Weights of a small GPT-style language model, trained from scratch on English Wikipedia: width 320, attention and MLP in parallel.
Each number is 128 + 32 x the weight over the matrix's rms, rounded and kept within 0 to 255. Layers, rows and columns count from 0. Numbers have three digits each.

# up: layer 3 MLP up, 1280x320, rms 0.051, rows 212-391, columns 64-95
# down: layer 3 MLP down (transposed), 1280x320, rms 0.051, rows 212-391, columns 64-95
up212:181090142137131111213130151142163171129167106137149134116078147118129164204102113086101141131186
down212:152156130112124179150151145099059108127109137166157103143120136152135142067103156169124164135189
up213:120151125112109111107152119132155096195166164135116111130170107155075095121186113163133098196221
down213:053153106113133117134193093101140124094096195125121109127107120136121098137145150045097076136163
up214:063113166126163104132150129185119149146170116155173135139158104149098133143187089102065142130149
down214:096120197152128109061121088155138153078087125153172101078134180155132135145093092104149093058083
up215:074156136101177140101080138081211173123136145103185153096110093115098136129167176155160167127067
down215:117148123202126136123185094108162139172108090175165136059119191004120145071106148148142157049191
up216:111122148184163149096132172104113103147156149216094176132160091109146153115126171103057173206134
down216:203083145127112095171094213083129156073167156115210132084153094108121119157130130067103167172193
up217:115052138109188146102072133106160100150160100159128123135168161099114143111201078125129088150187
down217:116127072099143124132192078098145140154113144132120083156094147112126145152133096129169164119201
up218:127112097115115105147108144143109131120112157175154113098123126150102102142125119119136079097102
down218:154093141131108111117140139157170120161088064119101134151133133131168136109113108138103170124118
up219:130121121132134167153116190143119140156130124132049128106177111136126151126096123121128154071075
down219:158108177131148064175151089109158110125100127174174141155059116127135120135131129095102117153154
up220:232081130150164052146151170125156161202164143192132116132134174087151110188092085174093091156101
down220:093170121111111130151076064115190140141126135115146107119148098136103136111134175102135147118132
up221:116157145131124045098149140113129167163141113134141170117198108130073159063115155132128154135107
down221:047043146101127076111126202120137114113128182144143119207137137107100118180179137074063136169145
up222:192167071104111136089094130152136155094138121118149162104100129140109128124120063073101105129108
down222:116146071090126133106079105162129126120128055086124175143153087159087130117150179126112097124139
up223:123155154032128078072118148128198098094167134113118144148089066104155135099145145098190129156107
down223:114086180125133133141138142121100136126101121140123114111134099091114109159099107122140168082144
up224:124139188086126126202117096125071115131148061162112176162102141108119076096108123135154151118145
down224:134093110146076129186141111083129139097102091105158124134116137141131095213120098096087150123165
up225:074106173149135098066175172093131062098103199135121160116167073171200127102092120117162179116121
down225:130144147058160136112156099110154134118176147069061072162111171179105109150182085129143084101109
up226:112120119126132219152082089093128113150099110145085125119105101089195141164070124075157105109157
down226:113092158151171111127129170148111155161128152083164117131105139125098160091121080135142153095148
up227:141146232136214085161184155110106116153164087114131102163089128128091128139164102180128127121131
down227:111126068130072082077163097140124120121074131129135128111116116161117133110108140072107097177079
up228:098082075152107190105118157106105133134142108117118167118106202177110187131120212135196141091146
down228:142160152085086122124160087157094123139104121129111114142067090107229133083069132136130103144085
up229:123158166127106066096157094112167098161145165116142165139150139193079044106180157129107096130099
down229:194127089134137168099107175133114097097120102122157104064157119079148151133100105091160106116113
up230:139144107195137113120162101168168163115103125134148179131087108111120055129135112100120142132039
down230:098111155096123139175129124122123119134178078133092150103165140141120156062150164156128116114151
up231:131180220106125163131144213110139133101155090138111124148116152134119142073105129109165167134162
down231:159123141127078126140144059101116110156094116107109108089130129106122121166117127109141141107074
up232:177093139113115137087095115086118181115169134145113193120084132101099107169101086095149116096152
down232:128216186165094096175110140077130097117151136116119140142167129131146188130173041102109175149151
up233:167123143125101116143116126146133142120107135125100152113087232108155174109156160156156146160107
down233:145120135076134134134159052098117136125077120138175140177144113111171113132171140043114112098158
up234:155137117133151115109203148163141163135149145078149103083192139112088131109144178108090145148169
down234:147147135072187129137130119087102165137102134186107164184134126125152161107129152150130181089112
up235:119194101167140162100081126112104072090146104147148145110120089174134128106096120088148089075152
down235:132122101121127103156151094213161159116104177119146075135103088157152099104129131162084164163072
up236:109095174106152101102102116209164138179169201153139116133155120141121166126106103176148167117129
down236:133150195160089154118104072157150171109086091119091196119143092154155132092097125133120116074161
up237:104144160103097152142128082088196103177136120193076124149128146193142119151144084168127148104099
down237:124130111171155189088084145116089160129043160098126152088070158122191143128118083115117156086165
up238:172058122131098122120148189123057174108192156114166063161132135091115134137137180134132155115142
down238:111103121060135169126127087156101107139051131170166098122062059113127123207146123115067142122189
up239:142130152144085148137160122142139123092086165121092134158072123117127124154063198120096138121083
down239:154102135155110108091157164170127077169106144099207122107082157093105171174094065132169099164143
up240:098137129170121184172038126115106126084135127113151096129090075138140115147140110081116108096127
down240:109077067115150121114147095110138146132156124175138145124182135138114173133132173143100163140172
up241:099107138173134074146096141150149137130154148134166099107099133108070110148123169065126184186172
down241:152092111161112157131148105087165143120055180084090158102122085087154141158115111130107166120104
up242:127184113114110131127112092111145111174155179156140130136116117116128119161121155162168120209122
down242:136071175150083118139134129145136080152134119143114117144174109128122097127139118096087101115146
up243:144091153111127135168098141107135085118141111101053087110135190106171119126123115183115103103131
down243:129084091180134093092171124136108139093111121136127158069105097133136100132100150143142148088094
up244:137094110162104127120132103141232121114086074146098062180096164136121124180095157134129105105132
down244:144109069130150171163112168104139116120100144154136196052142110130174141107087113155128154092126
up245:136115153129144114106128144115138170126146158221144127141133172111069152105197155149079117144090
down245:087132079135205108181144158151155124137144113107079129102138139153120094110088136084127131129131
up246:105124099168167169150139149099164123157119164172142162143129058154124178150125154129156106146137
down246:144097142095122116108091156176135033149132107140158110084128196108165127120069117114148087117125
up247:142157154122055117086133127129101162103122178089132124227114137144116150096142167135175126082137
down247:131137177133176163067165116163191088185173122105122103052102109116088210069127141108081095106054
up248:155069083190115122173126122119083144176100071053114121154093177062129170129126144115145062095138
down248:057177191136152135109115143126135119102104109128160138134109152122126094117172147108110154143163
up249:116131091130153152150132105109116113127125136158133134136200123081133123160088146140140171154191
down249:123103104185087140133120118139159106118185112092108127134074138088068144096141169142107131133094
up250:140124086099143121078109150179151170122095096070149100106126147138118151114132160122166154140117
down250:122143177123146132171182117109141110159138174176127118110144117115124106181103113133105100137144
up251:098133108184124159131080119106165149185126152096169136175156160172135180133146099169133112104132
down251:146162122166092144171148155087104126181136136152083142144164139141140141047151199108141190125148
up252:107060162142149107189187147124116130155130158128049098189126116101096119114161126164128173119160
down252:110176112151143147111088123143132121120102112104173157119164153146130161156095110136177099125117
up253:143113160142120104127137125133155142140121092154106062083126154156140106170087127096111087173158
down253:112118083108143222102131141132100143158146143084122154163104090084112137146121130133148132134072
up254:172112170114122165097123146124081118128092160097092114106142068097145094101105132158083160111163
down254:195126112188157068130161124097118082147207083106145145156132147115104191121129083082068120127082
up255:141135179124049145077170140138117119088123118158203169066135118099161159164103121134166107089120
down255:162158079172106122059125172152170156126105131091131122168082153048094156066159143152145159113141
up256:120098138149141169135183170115151115129087140113110102114088092179108132111104150112178191186147
down256:123133113083161153135131133074119129195127105116206125109130119131091145144146108120091129146076
up257:137141110120070159187156128119186161137140118131136158151079155144156150108052088143119131118135
down257:174076102144145146122149117138124105143090112119158088138124107161103083108112169106127168141070
up258:103113105092106140124130147102192129135101163153210124070100141135126101139084061190131101170142
down258:113127163117081101082160167113111188147131159098146189143130118172180099129085109012159123145111
up259:150080097151149136173131097135091135125149096103108173150151116093104112190196128106052155086114
down259:111142115116133111131100152135128186130080235139191137112133141080138128120057131094153068146113
up260:114151120126123160115183119166063165139155112103148099130154147173095142138132198160056109116129
down260:072058114161090114127107186130133118173098112182147121157153139065161075146153149083116157133114
up261:137189129127122100109102174070113133150175168147110182151126120104112108168147150159163160063079
down261:158079141118092163125191064114132164113129128118118186065090162124143156100068212134142129192097
up262:186134114084100109140061066113087101151168165168103078134147142142137152111138166149119100125128
down262:096126101136180188162177162132097121130103065110088169131086157122149169112121071161176122173115
up263:183127074116133108093083096116127124134105122113075080111129198092123165105177115061137147143116
down263:163155120118126095115141103092121118161097115121126158096119118104100117178096124134139123144200
up264:138126148109147114149119085089143075096106165049121140158165115105098064118135116185136137124149
down264:094094123142095148121108118142118115120151118175142101083146118152160172115076121088098104128120
up265:143102109115090123121107171138131152170111164153130105126166142158129110108203151118100104148091
down265:129102159141148110084123121091155141156112244132148151180158168088161116118139169078159138132125
up266:131148145152170095150098097148094115029166085128170177160128131125107111181141133163136151098128
down266:069127171146141161135178147089105103138162099180095115076124105152087186070123149083149135073180
up267:119135211110118132129192139104168180153152147162122184142148134100100092126127110092098140116089
down267:123071129158153099115137100097074144164135136082131141114130098171152104117113162149081106140122
up268:140138107141100128104154092149116145149139147090130133126121075146130076131102110135166143109155
down268:177153101122123168086097107177124111126093131103111186092110120131130128122151207079168121198154
up269:160094148084048128113134107087132122103086162124192145123085143168160128074120160176141122083140
down269:120131128162102086150071167129046131088141106184142215158117093119136172200077150116082134166124
up270:118101090215108181142139141077127160126109099106161132141115102094151108152108143127114059088107
down270:108136066036148146133178107176171089112174115194065093133126146102135119115123116121176059132137
up271:109148146179135087127090141110114113134188108139147165152183107165149127107119122126090136128158
down271:113083130087127139107155117126119096133152112119139100154120149122132123117115097111165116115122
up272:086145192075084120095151177097152115157176191129110133175142123083108097174137148157150183151112
down272:153104179120141081088073116137129134108111110091156178114129094145127112177159116089125136028091
up273:170135128188167079128096121099103160128154144063113143202156144166135167134175115179057085113119
down273:095125033135158163093144077082116160154187124148121155192107125138102145167103084128189127114107
up274:157031160142114099152142200143115125110172182141153110115165162116145140138161146098169143179096
down274:098149086157119137146099081125132134108159099129163124173127094125114124121081124148121116140025
up275:107092113111114090117122104154143153151182139127181100124157120138146115149145129106181132195113
down275:109060118088138073117089192188174177130116157115118165202135101121141157126155160170117093139125
up276:137136139167123116144147120108075167217195107120095086059141162154147138150150127117141140174102
down276:156148132071018136184129120142109183101144148132058174101112102117143057114131177127151157114080
up277:187108093125091140155151153100087156201168146118083136145098176109180099201103160132133168129137
down277:126143143154089121166093134117134133151134164140171148097137182150129104070154110078137111117091
up278:104120106106140069113171104116158160128061138109104163092149107088072152151201132164115125165126
down278:103136090131104140205072085098127129149167096133128156124170180162206100144081126123110109142093
up279:093131105140119120129153115096113089120079133096117107143232073164138091107148102073171116120147
down279:092100086070145122116131147144073145151156116129105112083080157038114141143123145117098143155140
up280:057057138153150136148182119168096182103062175104168113134118122048165126111193091117129157069118
down280:184074139112129128148146143123165114093133134114162103133152155135145130143099151124074078177179
up281:182130133103130198098173127119149108171111134156127092066132094077143099086123130130117113168142
down281:060114149169149084141134115151175148112140163092109152153151115148131085131139144087063137111151
up282:121107130122100108109104139095121147116151152182123109192140117152154131112114083119174197145080
down282:136088129090097077121113094142152118123150144118153145204134175113134107186162149184079182109069
up283:093084107151149162146180129123155117087140103147096151115160132157146121125135157065098125148108
down283:193165160145106172124077091158164126093162133116156115110114159126108102097051123208074142171137
up284:116104067113149114134166144168125097181112169079165154072091172195135093205125089127118124158103
down284:096159111133123145189192142122128132109086151098140157126130115132101143109118219107173130133145
up285:120094146121126118193154149101174121100122147140120125143078129144137162137127074154165130096175
down285:201123126113161161080097127171103090161111162105195124134107138107118117122102146086181114186177
up286:082109138132116124122113214161096127130184157102146182134117124102154148124098110105145123159074
down286:106158137094113103142126070140101118108137110168075128169163087105102185155189127112130114101185
up287:189103152047046134139147100083163191122156107043154134142148166110154119109104086159118138124157
down287:060188117146143122091105135091142105122135152190150090095115120125092095123141119163161196084153
up288:108165148051115145176094126144117156071184097131140123123126152114118152143190149103133192100121
down288:058148117120124159202103183167161108131117107120114125158122137111130109138080131059121082142109
up289:139153154158150172106182122100146116160102114115108132132110123128149084141132107125122145160124
down289:128059182130127124172103178126112126106168115107102135131075104128098203127157078120072068126140
up290:157108134101172107149135139159133119189095157206092137066110062139096132170152115083125168116076
down290:106093107075107135086172163164143177159058153128100120123139153173067145083116131103039115126030
up291:142161159123134084189127096124092152134107141149202145098100110118092150157170101064113093171192
down291:152122148125135144137112185171163110102161124115183069143150198164141133139092124089138117097176
up292:125097147126059132128104181150130070086124118136128112144115084151142093082136186096099123103128
down292:092142127144177142103155128079123168103173103129115145163129102118113140148128151109134140125124
up293:154110121103129195102134111089158212136148136096152125125126124128169114096096093119113135151098
down293:143149120121122170151163133145171125150142146161151144083135127160166163141147145107104142112173
up294:134193160139061129125155124162199154179107196091193106147143186186158106107102145112100190100172
down294:177093204101112175141155110143110142131114187121117102097142094130089131106094115088146148112069
up295:180083107106113142110094124174168107153165108144159117129187169131152120133117143129119113138146
down295:159121176121070103149165134082118095123168116093144118140217178091146065109211145118115122117156
up296:137099136108200148184118103085190105085172117129107086117146117096191109166130180147091106101164
down296:147108106107105108123114136163134131158089106177096132167107142153120102122111094124138162111130
up297:121125133068104145160136143136152139098138122086129092091124108178116167152124207159131145133113
down297:137140123124147137086130135129145163116120134132152149157140127139115159136117090163121144131131
up298:091120211138126104094092114132171162131150154104165168126208157186170225064098141145129139126053
down298:121161088109050194115153131149042080111106087152137109147175107127048083162123137167122086147110
up299:078154162190133075141148079160152139162130155138116168059052145141130144104150107154169118109131
down299:118173091087110127134144152073181117138150125058100164158134072109134120157094128121093144128112
up300:142148084120135087148136108122116055091167113141118133123133120100155085113097174155117115121171
down300:117142118137081140137121154092109183115139197139143138088130104091156088155120142113123099115121
up301:100093173113118117182133130064122171069158080123179172180089138123143038161100178075114127128091
down301:093133106085151151127154101119167157155108158111098069141135096158161168119144085149170143114120
up302:161115123107152144121165119056118102163138179149147156112147184131057043102119122128144082131141
down302:075101159138116149113130172111158127197131087109147113153123132146175157115166122119077118098103
up303:131086151108059149128162133162143107139133178155123142132100137086124133025103131158115126125121
down303:163079151109120115166115091087118088123149168145123138138109080115093158150132081137183104106057
up304:083116112154108161132098134193138119140080124138106158081134083147206171063137151148141172157109
down304:210147121106145116163104168089108136154141176108142109172152169104115089158114088181088131101136
up305:122156112164153109112110163167103106179146103138125177140144113111113134104152178138126146180150
down305:112157162096088171163112077060128134171172186134188138079152140147160083112111038098111092085102
up306:120123146138075104157137179135175111112151121087138119150102132043090163169114136080146168153190
down306:162134100105172139154189093145123120100121163117136080150160203195136101088169138122088074137094
up307:104135147118077102121161171095125185184136158085153106252160133191091121098145150143086092108099
down307:122086100177139191146088074124196150070135111127132088092151079106104155137160081133168114194074
up308:161087059096126124126114100180147129138137169157121076163148087065091110174123140077091160164133
down308:090190111151150122133149117115071077108111126182135178139096172123116149064101139114083145105111
up309:175092132118134117166060153141152117138084145111161087078101123104145191077113139099143149147102
down309:107147142187136076148143094181144093121167119137067108141128082187109101133144148162124095148142
up310:147084189143094111147140191133142157088120121103143141162174124155090113082152146110138146178105
down310:106150172158130135162097163112138155091177152141130081095128199051158122162124127120182177099122
up311:147137122109051149152167145192052127143124138154124114126164090124056135130171093149159138119145
down311:125148121137128130074132172109187149160079121158137072116125081171191080120134146189157106082170
up312:154146088110135147131158211149172173123165167152170109087130153072155119134121169128213160121126
down312:126086105117164114103155073101093061133116142142084164177105133181133113118128142178101130115109
up313:175128114093153123182051146147143166111111133118065148079144138140097110159152127110168089124124
down313:154112085084072115156194151122106095108145138172185154117086094101181103109151110104106150070091
up314:152182103113114167159174117109107164161158110175104101155103149121086131169085093121176153083129
down314:146141143124149161152139105171171183169082130110145067143202165139120129127133121185113121087199
up315:164140088103178139167090169159103082133161110084114079175118066082089101149184116117125115116098
down315:081128101149141114124140131061153133101143135170101099095135179186113140100095111150141104144092
up316:131160193104096125166137126150104141171149113105125163099163085131110116175106110141129195136133
down316:067175098140149093131119106142074175179141095128151078178087161096129162116119179101084148114150
up317:094223127152117162105143169145169079062110167131134095161130142143116088126120097101106141147144
down317:168141120119111135112134077076126142220190132115152118103073145121113125105148177148144113139127
up318:096118089148103147149083109065107132167153143067130146123115087123157136084128152139149142119123
down318:194141086126175116102127077073125171084152125143115210102128149151107159138101044092190129082089
up319:107120079160113070153066093127090199195204095150185145097123163141114100125118137171130138175178
down319:136157110061129191098098130147134146102077131141136097097123137102089132112154127097165108056107
up320:074135099076135107167180173136098066214156084132169138136079079125124172120159098169093124160153
down320:095153133083132066126112082093171046152125082143145114149132046149118127134108124152126137122172
up321:102121110160134134117136182110082117077130154133211129112115124177127152095119179141060054082140
down321:114174065181093112145092136134161145156198145082160067105154135111147119179116085121104111161118
up322:141095119156083117053166103139143169047206098098118119157161115134150181099126130154126117122111
down322:077126160114091091146107109144063157181119106149144087154147070184075078107153136103141151082188
up323:159071165157106124115102192152120142123146119170157126133125143134124131119128177092113122096179
down323:151100170113130101130133154106141129130159150105166093098167123171140052154169099141089136139117
up324:082096137124136152084115126106118181098099185168105145070073174132109172169131108141153135090138
down324:070122152149167178129108169126127206103123103069143119143126167157085107147082133095166150198186
up325:122115075129107158129126126084065059057155122157099162103120152159105131089156116150106065088114
down325:132158161143211126138105098145111123133156135115131095173053076159164132084091137150155164095153
up326:106123132131154067144180109167128151154093192125112075118117071072075101144225150115153077138125
down326:064123084093125123121084184100109146107183104117141166111094171171159188080072137151098154099099
up327:116112106148144102126147085096103106125105172099183190139143092100103090142102105105169172168113
down327:133143128079122126122143109162050178147172103112120122157100117126113086138093122139114129182158
up328:110165108160062178126135126164136138104149145175154156143209131112080129181084173116125073129120
down328:163167163168128137197111135094091109130144105193083126136127157130122091121141121196124159137119
up329:216161111157119124111133064104144101161160209130130184125159139105125114146094122134110125159165
down329:081095134158148087111144133133097200097121167164135188131092150221107137160164101149146118135084
up330:128160097110183186116204163174155137143152099113142099128102146120129158134138166105081116191164
down330:148086117144159094116100058093119126118167149167177127156152162134086102124147154116113146135104
up331:187089132136139136136147194109157061159162152156100145156117135074102168152156133169078130119110
down331:120146110128153108116194172105158137107115138183170137161130101079144124131109177176107085124131
up332:100155077088100089099087117150169118115115135147114100161121103158116148194147086125094113126118
down332:160109108149171091176102166129151130111102101186151133115135151058115101152098193120131164153131
up333:135156166154154150114117163123198116146097140074118166188195116108107145086169174155133156152159
down333:125143116152115163137144145119096116129154127143118056105104133112109130132116117126133116140115
up334:107132082106155105113093166124132137092151129122145141147104159169166126117140148112212098139121
down334:121116126097135119160120100132118123152170151101150150122122166151086130162132095111114170124197
up335:151098201088049070088142157142164119120118117108103142175128180141115075101180143154136169161120
down335:126108098123163132120141067147126162122192151104183142112130103091170186156122126098101112122099
up336:137092155107143135159153125077168099200112128156103144066136088105106134177135123114159189145123
down336:128118144117128025144175148176150135115130118119146107130145087188175117089134122127096130151149
up337:108088136027063162118129106155067066122107106103146122140165141163168109084129179172152160129195
down337:153114127133155105154156088083190134189158093090146100081132104121176086175119112124144127155128
up338:098147100156119120181136093137103109074112162117112114178159134105079184120099135128142088132081
down338:177058150158111160111134208138136125171145107123104130128094149113117122090110120121121118091154
up339:132083164172085112175099080159114181083173181130101186094132146129197108168162174144091108177149
down339:198150076101124110095104160128075112140096044086115053133044175105149121126108101098090117085144
up340:171150154103128078182098128174126111108169126097154089151111101117110115127129097117095140214122
down340:198132129176129155152148186159162141158140105072124163155147087130107155153089134176105157147091
up341:185160118094095102151155198143152116165125144234142132150104165068095085153121140131101110107139
down341:177097112108126144159130135142153112126100138135089097068157112131111132100148095129105130140157
up342:150129094114173151079151198128066116174110179142110162097139176091146085115111086126157125109159
down342:134151130158045172086111117146112157107084137130142183118149146104129191136176086108132116172089
up343:162118191180174142111109157146122131147121093211117146162122113094117086144127078126144116149145
down343:130104108099114105110140088083127099103119188088130077115176172113151140148139098118111157101091
up344:111154162178141126168065129115118126152133144102123165181102071122125128145130116093087126122151
down344:181129191150145082094132133128124088089177130150107093094105165138137133138117078103131123158125
up345:157113120119138129078190107155133090087161105156176134139121133163113133152083183184120131164144
down345:093154124130116145117137077087134149127072084107089110157118128106117107109170185119148105135151
up346:113121115131109130136125080104068156097136149159148115099149122135083171119116100153108186105108
down346:148195127157148101136105175164138149152132099086149208111125189157114133058159169112123142106078
up347:150110117131115117122063118107070135162136130119112169158152105192138166172065138167158092133143
down347:072160135114184124112153151130132133117144103133135148183090124121095122158152146119143143156093
up348:088088110197167088165081111157148105130122141203138157127151121126118098123137156117151145191143
down348:141134149074088147143186184086127134138154152103088129122111124131143164137137134134133124088114
up349:118134072131173154144155105173059094104151128142173151165129094174097144131151105103115144088141
down349:146114101098078121082094196134126118099104104109171103124091160103144102160064165183115112121132
up350:158143119156132176154119139130117127111094156186127102107166117110100088173133115129102061128109
down350:145142134082134108066129162132124160129120113110088180150086161145193128132104160143147166103126
up351:184084142080074169148110154130122080153193145251121084066121159141079191166108151120166105169127
down351:100132061145166134137076113098162126114188119114084172115151203049142121116128151150152144147142
up352:127101112125084114131118141180115111116061110091108146155119118091156122156146111068113141097127
down352:119134099100157167114111161123154157121094168117135093184195118142145143210074085133140133184137
up353:128170138108142173131120067151164138136180167048152145139168152152115114127099121203100100140176
down353:081089100117156143104127192095145112174125164066098125139117176109099125162113136196111106163164
up354:123167122152114100113143042118112224121102140187099125136095174080162094066147079095088110095163
down354:095111134114136153107122098202150097118129074121112181140133126133070187161112150142179197108137
up355:086090116142136100084150095160066125145151145104146113107128108188168138144108132103161087119140
down355:142115091139161170158154105189103116135183107055134178210089120129104118107052110156099118128193
up356:140173076133175142147172090141098112178192113142144166180102162199071139174159146152117089115091
down356:162099126155116125165100143124140110174094122122168115080136098159121071121140158105147111111117
up357:101156126113168114139126083109120136097153124143094152119167136132177165088110090150123099089156
down357:166139176155120128130157105135112090093125108038111099160202137143101055120145156136146154119082
up358:137128122123105140176064142121115145168197145216070158091061167130177151117102129172135167135171
down358:103103143158139112141125078152131138057085145084179121161174113123098110144118060048121130107116
up359:094097111112128145117103153152128131177167137175112080170168116122143172067163107109075162122122
down359:135130102138123125098126162118124174084105058120131072155117078183120140158105129105088089130174
up360:135140156161110096107152082111146162134119152122126080149135180164166154119112171154105100074139
down360:067172168084127124149103169142157122138162098113112134156222150116054089152091102101098124142096
up361:118075095178106172144122155134145122132135183028082095089146142186136152094107175077144191165109
down361:105147183096116088144122083142084107162064105139104104076126090139173092112111110077118135125173
up362:110077163128082131147161100081103145157113127093155078155125167126144110133126076126127161097121
down362:093125137082132089136157125156128102161145166081108084156090121161071139106190173164174167192128
up363:135112062105044139050194104103119146103108137113151166088119108103139127128148135135136098122117
down363:119173141165202081146070142112071107147164121170117130085113127107119119112143198184125151116133
up364:095138084154119156179118108143079132126203125104095120129159160167161116147202114110131121116056
down364:082094102074150155116136096130050124108125126087131144128098155136117129127110096097167081129105
up365:150127153140034161114107115148146080166113157161094085176165107115193118138147094130051129085140
down365:194147098131126112152114141120118118063210089130132176118112124119140127110152068123128131161088
up366:156177062144164155089112145123073139122129146128100125103081149139137153096165099120126163137110
down366:099073165136118105148168169140096096098112090087160133064161126135143166101122172142127181115092
up367:164148143161129099172068156095124129144052176128132140107140105142137089049125089192180117092152
down367:120132158147136124128137123096093138092136116165135134141135130109183104127095155117122120135134
up368:129091120154101164128157126105125178122123121153145108153111138124180197183145112115161099143153
down368:161140159116167129125161123109102100139153209128114118186098169126083166094169102139166105180111
up369:125078166177083132121081112102127069120097115114152147104190134136117145069140142129145124154164
down369:119116059107121103079126189117154112127136081158116154073114154188180088155131172166104112125140
up370:124125119134154078128111168093141216104123101182129112184192120138146088172095123146051179179088
down370:146114152205165121146154083121125118128121127130128112074144187109117158117117080156164168162144
up371:142140159122094110084138171141106114081087135167175132140140082137121165139156155164098162056102
down371:121086070153126079096089159150093107163144151099129130168108141138145118184166121115104192154196
up372:109135180108176137112169126132141219148110140136134137100106112232184121135101077162114167120116
down372:057112141139113160160133143091165116095116156125086128158139156100110101114144062089115075174099
up373:155069114143075149143136192158113174163152117122157158121120146178128087122095147152116186228172
down373:082157153156058160116169105122127104163101175135127128115167119116162143135152164169166155138079
up374:172111164127134209111114107142113163061095119128159116085053123168163157124079101144104145088192
down374:113135105135130109145164203113134105170102150137069127119106152102108115114159095092185123141105
up375:059144106085157112133160153133125084136098071101114120131116083145109119067126132091095151122084
down375:088175123112085124110112130112090109074076105126162128151169113085135106168124169151175097101196
up376:187103091159119075151097084133094120088102148093163133153093076141120139172035116143096151135165
down376:111106135113074191117148172129189086168128160133139113086183165136107142193122108123116136126081
up377:139140215051087191111173088171157192128150105079160114149127124175214176188113143114114189167124
down377:171086139059081119085099116065146214171169153083145121175111094157170182145049151122121167102094
up378:166100094149133119089144109140085149096120170115170146092147078081210140130087106124082177089152
down378:151203166143181131145144166085147125119134099141050096158141088134132136177129115120102188070111
up379:144182118178141156180109080124128169179135109139081124180119129167154076181154149115174176129120
down379:156089127161133173173179102174144125162176147143117191111138151088175153092125102098145078129123
up380:104062102139129185185113126189180122139048125142117207136103163090145164120157099082116161069151
down380:150116125185136133140087097121113128107098127168161096101144078087134122174146076179143130154149
up381:145174098143120119121111085107131138188110118175173122134138106131134115214111117132154170127147
down381:095166120107075162138102119108076124068180129113173082126161111130107173114141126130147096057192
up382:092137139140148115137093126191142156135068129089102122143128090114031139104130118139110097099126
down382:173122162125082091134138146135144098110133096134147110157105126157158156211191159122105135124127
up383:073118090184115159110181180139132103136135152081110079118168083140161148166058081142227162173154
down383:167156143109143097119127062055128124133132095120128172167087163159104130112208163085102184110154
up384:114088110142142114136177148159148140140144124126136156221211115160113133124170118138081127122145
down384:110118127089164113107138130175118111080156157075136103079109099093198066040166106138133154097195
up385:200088115137082120128114060105125137089080116106107145170154138166137125156155126127145123092129
down385:082182143146059129039158120148139098142104168163089155096160079057148126138115166086158185093212
up386:151132086167064161130163092063100080183143104131150080191126082142097105161082117080152144164086
down386:138152190183099111106104125180135136081134152131078135068092147128197154093163156182133152106125
up387:181135094131090115073185102155096067118187103225148158148123150168157067140103169124124160125110
down387:124147112153119152149093150078126135150087121163159128131059112114088069100191113059146171114184
up388:196186145146156112096170184175144158128096127118145149099153098140134085111158124126137148138127
down388:114144077064129099148169111087203255084136118141131127134121128148067139125098141194146121088115
up389:105122128140150174127136122122089105177145133126087133114155168139153175207128090134121121119126
down389:115197119133164118112119163134096131068104157116148080101079084102115092093190155146135101179166
up390:215148083110184151131093117129141127088156096118112125167193128105109096152132111129130134128140
down390:146178106072146160130130089136104108211111127116107078128134119127170159070136133180142136137062
up391:138129123143152112187126147097167109161118135143112089145089123163100169149158162111148136097170
down391:148143091125119080126089149087124178132077167105176093113149123093160146115133148158100106130128